From a checkpoint of a small transformer trained on Wikipedia: 0.857M parameters, tied embeddings.
Each number is 128 + 32 x the weight over its row's rms, rounded and kept within 0 to 255. Layers, rows and columns count from 0. Numbers have three digits each. The size before them is the row's rms in percent of the matrix's.

# up: layer 13 MLP up, 256x64, rms 0.186, rows 56-155, columns 0-63
# down: layer 13 MLP down (transposed), 256x64, rms 0.191, rows 56-155, columns 0-63
up56 091:120130085164131112089108143131194126108068138162069073176134141146099172080139083178189091116143169091173077100080110147109097161085137109087164116133106119144145145122108120126098153168115091
down56 104:140148154106155135124135089170087115107149140109219160128128120146086129176093095074126131131109103153105195112162150170085091150160135171134079159101159132093125099120093123158175082065074129
up57 101:150197148108129114147069082093028147102059151118131092189129145102116097135164141148126175120159157117100171094104150145180114100108117155087105117078109150115163158121135126161108167133163139
down57 104:074101148095140116105144142155197111165153119143126160060164159101178170189110168096130133143085101165148137186140144096142095134132124096146107136148099119094106087094182092135163129143044113
up58 101:112114096090119150132101100127105093095141113147093038060115146159159144159108140093154162156142068158150152125159110096076113139140090093143068136048134154140132130105093179123086142154097083
down58 102:184109131116104127098139156190135146096100148092157162137196124148056121107120152148143145154113076069167119121183098126186182158126132143128126126129119123127189114112095178108151086192181132
up59 095:110148171106153133106134065073045167146125141092136090083150124110118065140171110083129082091073115159081120183147085125116080138142140146128143134096124148147145155179082104096130085092151124
down59 092:122134134143223144151117173132110110149151095110131155150128101155121136081101083060135123147113118122120108224121158138141138136107141187144105161159162106156143199118161151127104142144039153
up60 101:127106090124093094095183107138129108103082173159143146122177157120151160137115183073101171150119131140110072138083067094121129133116183101088138124118142122163163118155116196080134066063145115
down60 092:124130128132088109156091127096146147117153153114108160107107164073119176129110142177184080114148114142161095169146079134069178087064072137120183111182158128042122132139112108127133139114139174
up61 106:163160069160135125087130149132119120155106092090135060110121092081106121132154113134190072174090177065104084147122135138092090140098140125117071111057123117091111161185132125125081123149102109
down61 098:169099158107111125109163096080111108084175145106122199122131150075156161121130075115162085108098146141179166116129043138152138134076067130152090103153128135179081116095122127147172105137115169
up62 106:048097152135093176101123122172097067086141122112075129096095124112125125128150140126157121078109107153077126094101112116109136102153118126148117181145125071180129078165058120121049129149171120
down62 094:133089113085180080161066137052175186106100099097152130112137167092163133121104143118096142145138140126181137154078141158176133154068102193089085118160115157112114103093106095140135110151127156
up63 096:097136097064094116122096223139123126123093122103171135174144107154118086105129130157100168143086200123138171111100147104126092079125106154088098070140154113122157102162076128186127162104170128
down63 101:139130098146149053096133092124174158121125133171138106111131149079179151174061083098185056126162130129133132130146175148138091160119116115165147195110107078150095124125108054137140115145112096
up64 102:092160096159065115080154114093146157118169119142128129136079060138145107101061120122124091109132151101130129074115073149176094053132086131158107061097084112167142138094099118101120109118112092
down64 085:156127132093158127111083083139124146069089135110072107111114110067181150148147090119094166120127139125153089162096152090109165156081156144112123207120065143073138098172153083158076150146115126
up65 103:110126100136103125135043060163155093106169093134157210120124150210140120124116083154147128133125122159108173170140151152106085149147163145086125130096157119146111150164125113093120189179169140
down65 087:132114148115129125108086036138157158150112153113147154137121133105184207185113177142112171116107064053116104126129115067096144061159153126152122135101142126182135102154112154135156109140146104
up66 106:101126133094126092037105121147126163123167144128074102175095175097113134176086164171124099067145132101132121173170132134098124112127111098127088172129093085143185157169156126114069130135075105
down66 094:119134088087113119213115104099085172130138166119163128189140086151128130119134100078104150171084134113119112161127149054165105116065108108160196131159123152078156142117108127077159125077138139
up67 100:087100146156118199132093140147103132107121071089114140049120095197125111127130135123113092103184089088184098164150076102110106137145118130086133164154186152189099156127107145120141105145095091
down67 095:152104161187136154127078177090204135176127100105167121135166114049124127152111074165122079119168165155135096100094170114122140099135063121135163151096134125136144124088132123161165170079106133
up68 106:159143170161136082160157086139118128114138123154158180155095131135124113157165132148173187154170123106101123082134073131148119079157066131173127136146078115155195147159164129167126169109200178
down68 097:021137165128191128150062165133124120094164098131144141108153188144130160094133125113149093119161177151123181159106127157148142181125159106126162144119126083147187165118145127131123050124131122
up69 087:102114089143054130061172116138139108155110155097102133116142144142157116118071135143162121121147154188196154047143050087124119139125064127108116137105104138128096085099121134070123113166142114
down69 080:074119085175112156120125141086141128156155149134139112125089093159154108074108160070071127116054181132082097148146189141093145099180144096183144118172102116091107103144110134120127176134159082
up70 087:102133142110095157121125162091137141041119088097127108142149087148135136154110105126165109143122176131096149176102103132147164128160098147100161184067136190090059192161132093124161177101097099
down70 091:131142059124152089074162109162161153136129114160162112135110156092104092051131114136142128116156128101143160162123117079054137136171112053079122135084088123143165146115071179142089089140143125
up71 102:096104140116147149142075099121084106119120074145136138108036078166126143107152094069123202157094124159100081187120095086121126125139067147120130181141124146144114123137146138093148141074168166
down71 099:144151094172116134109149112138105141152128128049096078051120149128145134121099137168211089084174146148091159159101135090101097177121141091151166117157142104162094111137133104087110142052105132
up72 100:129112128057089098106131146130078157153114150109109169057150103123121129048106144107161115104120118135169127184148141093148101113159114111150121109067156089169068149081128070133101187114084130
down72 103:206139120218125061173094126104152166106085134130172129216145142123091126207116131127147130151140142108114067130118131098105158142080122150123109111145149140132161103104141188119103114142156136
up73 103:090138071094147101133162052118125151089104102128078099132090109150115185122097095117084102168084119125113134104108110121148106064108086133182157111148089138109074174153116148084110154156063095
down73 091:076131183122068161095070177166155137136097146107140149134165081121139120101156152156170117057140141114117092130176130140081113134124139158054200117095110195109134097117114115121124127102136182
up74 101:184112092201098141133132106096093186115126140171125104079126177128129114160159073190159116136174139143160132100067145164172096088144117143111084101120107140145152169105143152126090100175180163
down74 095:126094145170125113115111122140149158116128070129172146162131108139095086156122146082142103111142172169108082158214203139142147145124116098133139154151153116102108090060053125075175175119150108
up75 092:106090130139124159148117164127125168144137103104081107132123129136142148122152141071128142090058194060146087103093067069164153135076131148102185170123089119099107110136144182078117097182133126
down75 104:148143097067087077114157147195147096126134078091150144067129147137119124127150156125135146146127117124080135093105117132062174122160105130167096195115128113132167142060102161166052173110129119
up76 105:124170106061130055115086143104144136120129116082169165147133140145126110184098187123196117099105113113112116111168130139118099119086108125122064184126102101131137188146185119115181083071132120
down76 103:126084112111119125136134109174098190078122129113170053134073111128163055154136153163102169104138108147142100157056167141159135124130126157077090135153125126132118181158134141088065087102144083
up77 100:124114133200148135108177079152134071161149124150094152065111113180082126159155056147108167106084149164109142099093139107139125136121144111112130175056074137171144174159131143148158101104091147
down77 110:120111104199125082183148096101132094140108145167117152169161115172073125134091101129106139109066100164151174078132085115144138162106099150085102127152154127132172101141141134085068147118205172
up78 092:133174114104120192171129158113141165137114160112164118158107112109170136127180110022155117186140112144143106101165146143064117163148123118099145195119227127147148129139110123142097116156122126
down78 092:053126146123148117193081174114094093109130160161147130135131120140059205105130166139164174142158169109099177147131108139178122160094135138105166160108110120122135079138121088115182091098126071
up79 115:071094098133087149129150123143092144115151137155056101129114131151118154081087096132082157081082091082130141124125117137083136080107077063073099110103078105121158067125093112102165137093090115
down79 092:103124160085144106116049136176115109097063091086090093147124132147152142092168148076134145106102129095161081114197100130111112136130129130117135165145091147197091148087156142181138139147063155
up80 110:075089112041122140144092142044156092096112144110108132091101148125154150143175114150108090113112106128114121139160125102060127093110102101071111126152137135107184143065166104092070118172139126
down80 101:123121072135101078090153185180118131103116152132083109130122117092062171068089126088167115094112123195109157156136105139148137141165111115135099124042095061171102139126166119102114140124126101
up81 112:103140107181088120117111158099137084150125163154097160149165149105085183144135165120088131144100145179046183135131094173187119155199144120098124174089163072168154138134144162147137118133133108
down81 126:196139144107145152111102103109119142156196139140147096130121157114087113183169109168074108062146139165185095191114091151136134088106088123099130133072146170138098178077158105120160130120171127
up82 108:145153130162146106147119151074128094205115100168137141072135210196103169150136159082149171138141196134126166123130126124122157115147080106087141135100080119171123107148139178172138097152165141
down82 112:116119164170115102145197085153115140103166169200101088118120172149081117147091125106161147087115075103128084163139146157127127079119085108115120083122104130149154114112161059100171183096112082
up83 102:175143160080152161127103140134129155126154113104142136186144093081092096109146121089064160108118082133159107111137174101119094167083110131108164182163108177186189109138075128087116172142111079
down83 104:136151133216082109077203159126152131162104138097143164106161134113080145101145122121112072144142122094096154105110131117126136100124195096079099120154080105120170079165139125204138116109093159
up84 090:111151148140101089097122083160178151123088175117118131165116152104161132107118104103105113111082118061155156150153057162163179085145084108124119204157162054109132149129149119135190153144155119
down84 088:141118096147133077152111089093123111106081094139157196069146108199091144136111129154122187156206120111123121092094142084119065153136158149139112090092180130120165151138146087099076147128133151
up85 108:125166138159164152151193070135074115075149117124175112121174109124097189168106121138116131156106130142149133138080095102139092133095179129107103181129141197116166057100119186134089122097138098
down85 109:142104062126162096153095126128149079095165083157145145105080164121094106124094165202189108074136124154111084120148190109117116132155100061145105125131113141065126087096141121128114118138127194
up86 091:102136144156108165143101137173142106141149115152129149098152149111098114133114096111130131165149064154119204169046145145162148094251119125096113091116130159165172156134105100108145110083126126
down86 093:128108094127149162071122124133088105154136169128173140119082126183166093160114168080177185054122157047120135114150140063103124120040116155117172161120144155127136125139125147126145160114122124
up87 091:106132150113115111097080114121035177151155058138115109126181094144160141143123130158086099115163120075155166131149136083185100125134159117085128092131144141186183194146113147104106155112106168
down87 084:162107061160135129122182171151075094114085141142168175111122111075179103103070131143183124122106129135158158170104126115125136116141090124169118196116089120113114114143191119163153173072167152
up88 097:095126136155081133122130112128089153128150148122140084095093144114143099132140102073122089070065156117109180045116168156114117093141081078141175102111111120128131183053072113128073114144121138
down88 098:147101118116149138113118117129145130161157159128137155117110114172121143092180123160208137101214127165136176132122036039120112128117179121121101156149131125140055134177155164117112153107131121
up89 098:111079114127151056158120097144146163153118094142129174143150150167110152141156092122166154160099084196100158091095132109115142115160118146126064118149083144182143112101060145107084113086059096
down89 101:093193115169105201139067086114098107108149116132151084076152060136102127095146098162152126126151132126147080136105143160109147123161151113160124066129098146100113169150153102172156093205157137
up90 104:101142168143161160168135108103120179108085151176147168151133120135161094186142177086082174155145158102168107152086151109114107154177147106108100160131167072177119139206121094124138102167172125
down90 100:220101131136097114148117159125086086179064157142149119114131105145159122090144163151144153116109136100089098136202131172118088134161100048110189145095087129144114142116132158175114088112108102
up91 101:150129084111137111117128092148097147136152137167123185122144121068082118087103155129164099127133130112157127124094143191151016131091095129114083102092110183174092088118120108134084096121141063
down91 103:118157128072193095138150111116132148148178071127094089099117151155089119093193079090127159131079102100113178115106076099169117122135203147183132130168122121161093104136165143174129107111159139
up92 107:116176146094089105112074146144167109093139066102082116120105054104135135154188103154083154076132145169120130104077117121131194106138116117104113133120146115203142146145121141114081153052109118
down92 091:095127111145087111111143108131108116182161074143130116146125124160155170165144156129146060118124171120075088081141116118074103079096119169116185105085062115098064048128113151101108145116119141
up93 101:083168170127135178085109091119099072154132127143167110099160147141103110153089097110247151133187154174094131092162112117113107132096145113192131126114119137143144109126171101073130168136121149
down93 102:112115112090167157111079141095124200123133216120037169199099096124102077141101143149119155091118142128159108147170133119137083160131100113122162083105110170117164127150105127159125130123183125
up94 112:158144131065159086161074115119122113110050085138151136114157062089074195148104163106186143127107098124141125156091165131112062123117088137124052148099151137141113113111126119109105105148151162
down94 105:091098115162098144139168172151103107112141122088110081090111175129120106113204120168111122110084137091128150087152063142121085060100141155150172158169061134126096149148079169140156129083114103
up95 096:088199139134134143088173134047131157140131136086124137068079139155132084162119150156100117122133111160158116141158111118097069145057180095132129105104136135151144110136142108178152145177102049
down95 097:097153093135071171126137106133162140150147124150194096065180115101150105142144110101124148129093154106129186108104107182096141123121095143070114143097148114169104079079070153123135082175186167
up96 093:153090068093122162066113147110153145108122083124090152123105101113154159099115092078174162117148099080118116085142104150094174140134195163143161117117065181170139113188118171146112158138129082
down96 090:102194174164145086137135155140099117147149142137100150136100143154108113115094142097133115068171081125087151150110127082157071136147091221127132165161117074133140200107127131167171125132074157
up97 103:145202098106135132142140130112113119152152155122087096138110098100122140161107124150146102099174157102080086070149083135201128117105155064157206153116127136148122143144100177116104185122199090
down97 112:088094179123144123063187080202143151111160134117104197104145196093059159113108108177101151130141149148097167138152152134116113155142141116158148114176148123187180102099139134105142122123117117
up98 102:095133077131116128157127113062165108098126080153139121067127098100075114123100084117137116071174179122180132054164135117160110096088113116107136099129133130191116067127081138110172143125184124
down98 107:184064132094143093152116171113140171116152103057168095145121124183148130169142144118126129160101096154122154091185131109140131101170125133135120191152130067130096165112075132094174193140086099
up99 114:136135085125044067141135108097113162105100127158136078116136179186115173107158092113153137135103127108185105146145106071150114119150147060121098111101153129072091167148147200127157087104127140
down99 124:101100138124157171113125105043186149147109084093116105142094162086147121105164140101195076112181134116169159169098111119119144096169164132142116188144127113129158154171060156172123164134120146
up100 098:148115096134205149101094087103083127130130106105095091162091099136118141182154108175162120096128144152140142133125038150113107129149145069096093064198168115123162141105085181101148128112140121
down100 097:113163151146142074111117126104171138139133089141183130140117135089150117101160149126091117087144106173152111146150130153098062089110105193078118144104174110052219167122165103128151109083096128
up101 110:132090073128072117187122079101068099098138115146141157133136135160101134129120110086106142161066132179080152187114086091131164087112140065141090125079051135146135108114127134098153144101114094
down101 115:146196145130129125116148140107146144092167116095193104112148137120129088087124145171140074047097141159144158078072074171143089102102180150148158097129154152063154111129108134135067133137118098
up102 094:105134059148137107134173139112178166108148120099120098099168130097101091125167144106128195110122126152111111069115097140079149152112089135113187111177105144127172088195124115101065110178183149
down102 108:143149172144165085082074122135100080152054156155142106124111140101081108146081126121100113139147136114200133184057121096179101078111166121103153131158153052129147120140098120141124151110094103
up103 106:109119134096131126068074137145169118163116176183135135095146161106162115134122177111143120166158188109140049127141102164205142121156167109138142132078180128153162131147110119061148190118133156
down103 114:056158129142116122140141138101138053125160085111119146060089144152118151108099158186151104163179086089148175198149173143083104209131182097110124136118138112161109133131098136123153120132127139
up104 091:071117110118084107123131119105082086153141130184145115149089163176069148159146049093124123094123174080164140140176150087071135115118121101121143133191106147135107091096116104067164158114163141
down104 091:130161156081149091108108138105081106093155136115148116067154132110150150120151102073145126129130158122127174105119046172104134136089090171106160130157175119163156083083109065148134109174140047
up105 092:182157140142161129144125084134130126127088062150119176075110081182130107157109162079161157165090107111127132078185129112112121146115152094192123088075163088126108124093168155131111155061158112
down105 103:108113144113141152100115138037172171101139122108135147205125100117225157114120131150175113152127110152133076153142103144114113127095108077101127113144150135132123129139073141103154057111139206
up106 088:105130142116196134159116175070137171107074127093143158106147134154131164163164120135089125127096189122123119195106146170134157110120097152129061199136076145186129085145152145147157164081133103
down106 088:113097082142130119103171102146131077106168171101133113175082129140166072174087138120096150144146146118105077080143145120124085105146134156142160085094143120162109162110121218117062167153182101
up107 097:040117151137084146113065187113117170113106133108091184143112099148140167143162085092150113153161135083147149087144115187102116140125197155144119123161125118155112143166111101135128091167091061
down107 099:112093118150124089137130100095168165153135139122150111122129150075161077106142168142153127084201098167129095170053174101141122101123148052166143130133134164161137091161098130135108140204083093
up108 092:104158172102087136069109141133139143138146111070150167090142089124132128219075140138142169159154107074197140169142125086162114114098127054144119126130104092095109166115102130116112166186133119
down108 104:151138080190139128124153081147120082110099095130109162083149101150196162169042127126138067099171121180089126124158124170085118093149159161141133173122108174148149112124136139150109111089086166
up109 086:121131168096054119121137158095113141076095097099137095114103140157088104129130142100112207146109180166177081113105104112106114128125118160189137116115148189085168099149095109121100204133096088
down109 087:088153135083171130129121224165072141123164129114104171184132160126148146076143136173130117146136115088116104112122078126179115161169091103094116148128091096156087183116149136103167063109090127
up110 096:088098108045093083129097102137168160091089092142120102158097060094123114162096152093118089141128134107154098173115151143113112148121160143168100162114071109130110138081191175130120202146110120
down110 087:108117113190146154138111169137070093147144167142089136112143127214096175055133156117070118111154117109108110138112141097147128090121126156149154127193162147167133149143093060127077130108108069
up111 104:154090158096093055143123158161100109134148149154123127128095123126079164113123146084094124135033143123120133175131052077136113105120076108149133093160119126142112122145122098168083082183171080
down111 103:102156099139157122093127160181088147117142134140150163159132182133094140087156077156109127176099133137050076111124157107137131144154133128099121226102135136149072127089077086076127080137152145
up112 110:070093113158130106076098114123129132140062136105167155070168116090119152111079089104093106079097090077174080176127110103128069087109098118112114145120157154106110076117130121102128168172109083
down112 106:077099200119183156141159113142115140114108129121129140110135137152091138119182128143167102164135133127137114089116112130108114152076187136126156075145193157168111146091161063168078050098078143
up113 093:154091167148116126117086131136112080133103117169114134149097071197095132074103152141099146126161154145124118099146110086085086055164072141116133156086127103215090074108134127130144166117107166
down113 083:127121140132152120057174152130130152170124173128124112136157128108186132104145152125127005119125120148106169152112104099078128152138144143164155175111127172123146175216131117083076141118151140
up114 091:129128108140112136121154115168173132134162127142162200106161124143124085099092073146131108124144208052190190094179089131122158113085143096108164104123110110173118099175112164131150078144143143
down114 101:086140141080163076114093103188169129138076152058135163120069115102054096088157139135087133113200130063156124127162127110143179110139153094134127157119142122138126123137153161175108132127157093
up115 110:145073090142137144102068119164133054059098112123081112116093148123071141130084073113122130187177091151117120119129081120116137086110165143102111167154097103155104075134100117065134137104150097
down115 104:081125159151150109099204109113129124141135179153133138139163092098114108089176111124114148106114137055177117028095116128110152136160067150132092143089138180179136110165117158143091109122106164
up116 097:128113092096151124048096102145114162121121166130093197143084072128144172165119114123079062149076093093091109102167177123174073138133075139122101114111109168128151086123120145172118141107114115
down116 086:095112132160147083150145184079124162168115141127119154107105165177079185073174182153117084095160091098143101143123154089074133133095110133171089119161083104113070137151140177097131151113141087
up117 095:089152095155116155133115066126125134127110154125076027138151153118151163097151117129174093107115122111071152125174152101063116134131133076076139126131152156113160138095121097073195136160080097
down117 094:098087146139114133142154137135181151140129110187127174082147179190128127137071063120041122153085093097160130116100117120138124119139144130153137144157031121127083141097137120138098124079176126
up118 111:105109109158089167100099059116128105073094136098110083082117099076088130085102173151102161159152118130160109155096077119147103091125142047129090115124160091094090098128183131149078103106118116
down118 097:135115176139092106090106087154112097209127129193171119137186105145090134121120100173065186115092152160095113141165101123147118074134104085110089126097107145136145154069109161099075145142128098
up119 111:153157176140124131129114163034171191121128128121145083122122164147152141060169119124183147161103138135159093105118101113122162120141204136117112141158185133117130102167108132152155214119156097
down119 108:108140112129109146098111119119127140171161164124176088079098125096081154134053146122186156110168117109156158087228153129174131111106125076133105160108091134135149107127208154147127097148169122
up120 104:131141136141111148177108111092155143118208174075116162176110195121149115149178149181175124124126152092154171119115158057098134090145175141091083104167153085121104144155126112125144168112120076
down120 094:107136095104122093082122145163087117127152168142124104082108067172164181068079144106176149160063117109094121070152091123179138140108098153149132148158125164155140114128134042120115125157137175
up121 100:127092175088137093155135124177160104134103130128131115085187089116090184146105119125110148107099089065168180111101135132167103071167102096149162149099154138167139086166083164105130133170112057
down121 105:146148092175119160166124055159161146139127118124105132121154115110142146092094160146173071129130142097153136174129094106076120169042122144196103145065184118095129135178136164162176141134141113
up122 102:192198065113140135076082111152118134117138186074138124158103102114107136131117167100120143130131155089198130141118097072175112167087091163094113094074161137177111106115107111134119110158098095
down122 098:148080082052144112175175176152223137122145114106150157144112122152187096072134126149135130089154070084065152130119104118083160126148115137124125152109104144166124123093162133178119135152099114
up123 092:148151078092109106098081089136134098169173108137125106060117091150124083145178171099088122116158138121166125123098100101110125064187099085148140194183161110137125162098152133195122106153120136
down123 093:121175178096147161076192157103120149152125180105096120077158144132092112149134111119115098109155079144131077067134177185111156131129097115136101082112111129114211161074138122106171133083148126
up124 087:174092125152138085111135122104147157110134107145118095088111104145093159105121130115188152083137167122148151040111118133158073173139140095158075160084137107105222106196127121125150148137079136
down124 098:191133140120139096148145109109150134111163081124146194169063122110059104160153090124079160096133145155090102134162183178092181136088091136108147114126138105156131140110153161134094194132188117
up125 116:096110127129088132115124090046159070167101126112109119117137144126041105089145115083081130130073157168099112145097112093112073090102144108134128114110119105137052101089126085139187155165123139
down125 101:125147092102120065082170113098095120092141136109165076162050136172092097136128109109105122155112134107164109129157165083157174132148220091145062092104110138096109142134090158125134119131122077
up126 088:110109145173071137115196151067116111131150165079111123063110143119154084214133150134116112110100131099138118151103056099142140112159105093101157135131111103191120111138137072114077155103110172
down126 083:129118084103150084150120124083149179111131133116164134072171121163174189112151123145142101121096105132125103092144168136087160087149197075138097128192090085079145157117138195166139094136099107
up127 101:133142029131095149121169100133125102091162142130078104139124091200175142061139082125148111120108119097131136116142115127135106072053140111087107162145129075161125158115129103101114113078151071
down127 082:159087174057115136152073163110140151108084066140079144155150098095124121158126212175152142154147092136127142155089157128113084150191145175141123104124124115110157110059108129135124094176145109
up128 094:151131124122181040152098150109096128105130128172103137151056130160111109127112145060182131095111152105123109138205126133140110145113112150131074089148111094164168156105094125175079178126152082
down128 097:131140161174128199105162152125175140110134082093059154083085113094114141109046137125094172088165156122131122202125124158101150130115116117140070165161135119128140131119105134155083175156170159
up129 106:132138110057165135103077123141157088096127125141126150120100133105063097166113111163086132111115185100167094123119084171068122064104085108137151100100128120136116100179169081085161136063101137
down129 110:170136087172097113181087053096133192159109127176108109153138107160083139122194107156149102075103158108131166125137141131079178144114162107160115110099141169114119146141154127111135054123156179
up130 109:121150091142127087171153107078111167099124121154146178098159144123143157166126158190137155146116140185109116182208151087085145094151144144079102118082134138149115139130087127113168187165189091
down130 123:123075134114132121134085118089176139164121142161096168128130121153083107114146156094146091151129119103071145111108108127142212113176091131235150130169117152087122137163118089128083132164073168
up131 103:113121112093110086034122091191126152134153112103098130102084178170142072161149096125083123125112139127101105141171121110145196118138071130100165109110109128168131135121064119048096149130140122
down131 097:098163185105124196171117109130089077093137122141124120180137051095122139115128136098188128114118152164090092122098142160197115137079129145131094165100137171120121082126176108191139073143115117
up132 107:132140173107076072092125098110115158131137090164159118102113168057102096150132184109150114132162118087189154138082105090091117079110167109122166099118126134161103160055111119054105129128159140
down132 105:159139091162149129127101118098114113150066124181139151139127157159139120057124101111087210145127151138141160128131119124125112179197061099151076113103089079133077115113115107090113053139149145
up133 101:100104160127089086126152101134120114116110119124212162072123178115138147132179102147165153164088140132107191092120139054081099110108154141106135151107143145130062090074125075074090115146134126
down133 094:143096096130149197153110176144178129148191117112045130130135122145162105102121094068098132111122132092162120149177148144162134079108131080102173119115135094131107182152124160173150116047158140
up134 106:156068112131137133101083123121153109151108158112141139024137121136098132119161169131115132104138076132199128140116147117143117138118136138128183120066128217187110171164183118161080151140153120
down134 119:160128134155145140111087147139069132135078078165103186131095122130141160140129088149085108163157082097171106127102069156081130139110171137063192108106101143124073149119096063143159119151135179
up135 110:173145159120137117108118055050091100096173127097101100068220089162110155167111141128139103112105154139145089132137129099160066071128105118135170166099150132107112139140136169165137133121099096
down135 108:125100188151130156081075188113144185112122160097150113139105181134144137128104110173181141113197126143153133070172100180088145144144137146105100139175080154098137173154180100124081107115137101
up136 100:129148081136102074133137098055092090135128084078144136114204162133101099145124155117133131201089159201105210119073158135102082082122141099138147133149133111132151121144144101098126103142135139
down136 096:089094193126212133138123155134121167124107105166117130136177110147126143189169140152126117127170132129160124108125149115033125123168119164137161133113163125136071180171099128134084103188099180
up137 093:137091105119128097105129108131156164153095113084136144082117099127157056135086141137143161114140194110117166135175118135142078115099100109120069117186087151141140180083116124049063143137069148
down137 096:089164101099084102169095148111038108159126167156151111158110133120189169134082106111183100087182079105149130088104110116126139158161171150117111134095115155097105064173127131152166134087116118
up138 108:158131177128139154132165117078121153192098146144116113123145154234146140168115104153166144157146140068115111084150122114092131153145079102094132175161163160134092175096183128087174137134126172
down138 097:112186099121186110169117132135124098147174078182138140089136133073121168084092186122139096138094125180148129112114147100082127099167127152189110142134130217141198168127120116153096117135117130
up139 089:038118110158085098089098183155110134135135107136123123097157103120090130120127146100156109087138150137069153147135139150084018132112120157143061157082162130098126135138133115089146111145060115
down139 081:172190148178121126151108186100136103150141049086147147147089167144180154074130130100150096126145151154161106087124137087121171111127112091099122151168133091180087112107082088107160130066151118
up140 102:071090142079151115171120118080193142109181075118158138126125131132121145163175071137150105116075118097178140084140137113124134089103088165094091160123114121123152115102141190116194170069112133
down140 110:229140086117161163050046140169125134121083100164109114137109120087092138105092174115123138124070117120137116171146074160125093088157119140136165151131117145113088112124151118157127072148147110
up141 102:118131085060152155123130108118135159035094120096088083117139195136132149111099147124175132145107129141138134131100111115102117079096123119057132131144085085099137108139088043123150056109143148
down141 087:085131088161148148144144055113101126147122094080168195114130129144143129158126150109051103117113108148121156182114086100134106155130113115166150128101198192124157104043137172124090142103115108
up142 095:114126139087054110163151104088058181057162188175074105153138086158142087135102091085108143093138138112084101129173130146102119121137171130155133138119178147124117138151167128162100168122128088
down142 085:121171126207151116123101075128113124148098086028165164181129142137093108094179195098117125127124131100096105163155149149104122107134159101112175150178133141121162161122148119078165123107104168
up143 106:159145108164123101133157143152147177097187099193162156123091120119095150127148153138214135138092202157149144127089106168180081090153153114089153107126115094126097140163104095081127116080166155
down143 115:142114115123088103158146142104135180142111149082127150207156100092158140128123130072071165118112085103180151162135139094130100154162147206127148105188105123061126084086173147132099155165139134
up144 104:097157133135115100081130102150082098097092120136143080081151131117093100082085117134079153124176119062132139090138121109104132050083125068157166153151080102187167078093124144122111080135124122
down144 101:185132094136098087160119097141111123077101140164147174147091108046097170133126162065102107200085091147125138149132135169135140110176119156124037170138128121110143155158128139113117105106173114
up145 102:148088195129109162141061116061101163161095103151136146103146173101081144174186103104122149134072128133119114193050125187144120132126125139121121149132167125192088125112126140151159112130160149
down145 117:116096100146112133099126108136117161118163133142175100204142165096143134155145137070087202099136146159000103129095124126144146095096133105131120155144110160094145125163135158119148112180107154
up146 090:111125125191157102103093098088064125065081167119132107067111177128129100085138174149143128153163161156131083162159151119146087135133142094092131171146170154064155108085140164089123164126164151
down146 083:137101092145130132107086155154137133127100179161092165162092144156170130131213131119201123138144161101127122069125106097106163116086177144153177147133062144160085153170156145188139104104092146
up147 104:115168072142086117102190118104110137078153127092137056135122088086136183123087138089157116112094095108127161091176089102111103153185120111154106134117139172126170084105125156114090082063160147
down147 099:130170097151160144091099110165086103090129181138112152092118148117067124103163160178124113109121114132107153175061127170072113135164173102066165116103122073121151122133122088043135153149105110
up148 099:131190187124137127109154090166142178109087122159143149117102103160140095173137146090199058192193146125139149088140106102140126155123132098136118082115097139156150194163079157133118115092122164
down148 105:127124128146153128128102099185108161111103164119106099154094101177095124142138185096120091146124069130112082111170137176106117154105187199179207097125103133137132141116134105117048129082162108
up149 105:133170103132158139147176152155106114113121086120120132130143176112113109149054144200107164163141145121201110100089113066118088094080159126127085168179093124146171100101141171110074112129154088
down149 105:182101156092130144156194122138088149119133146119144124139129150149076124139166103191121129133134156113178089117145075073074135156127119102090096100151148152109054154129096078050081140086143110
up150 096:174092145173071190090143121159135099146142165156096203118145114166104115135145164128094154114099111115111120070139174122177133095153116140079068168181077158146167095120149151151082148105147133
down150 098:149101082191158125123177120180137120170133121111174091167083158073118129177183164112126122163101188112148117107101107142066153113130174096121117120058147161113120160134154201085134132122116131
up151 087:172153096093120129096076119161120170113163082112086088105132183162188134123114093140160145163132180144128134156140072111088175097158115199189086170131096155142137103145167103143099090103107113
down151 080:141075164127125105175144119149171180162117098110145130153157086112204116117180165154127122128091127116158114155092143216209099133128140146113207115145129095126130085133110131105099143134162176
up152 098:113082155061168128141147132178139141153134139067085129171115118131097132181091165108140097127094164121150094119167083090124095155059094118101100175103125088162121097164068074159164122102149131
down152 100:081144171086158107196122149104144131130140120112122104153138044163112066133151111157123087136201093140141129134083077147159141096142081094103125092152109128165113094119179126105119177127098060
up153 098:128145125166104107157092155176140154127111142058082185156095125123168157071123106110156100209134184142178100126115133149074117048156133101107173112114117120139111155105090142135119188142103113
down153 109:164132136122153116130129132100163131154127186155150176160114149142070125156179120158168164183126154146109081194132162196138057091145085058104092095094078124129122148161103101117140118135097126
up154 108:109168132124183149143137064155094161123116118073182091103098188168071122158165151117157131171142182142110158148138157141119102180159210127093127120121123126131100129128181085151093182141107119
down154 120:085136087110115081115130135132168156128130145136152145149144105130217182110133218124106127154159119063116171142139184103114087137118152079153162146141093149108174125125101103084093108155069169
up155 094:219162184101148075085125175152105167122135119137119150091135133141073177102103088079143064139099137160185152106164085070112134128116120171140185124124119148099110094115102139144149153094129140
down155 078:107166150161133146137138173097000140124081103091149118112099145119107109162150131105136107087117146131076119184101158143133199109128103133130143109180103143096179138104145123091123125160152161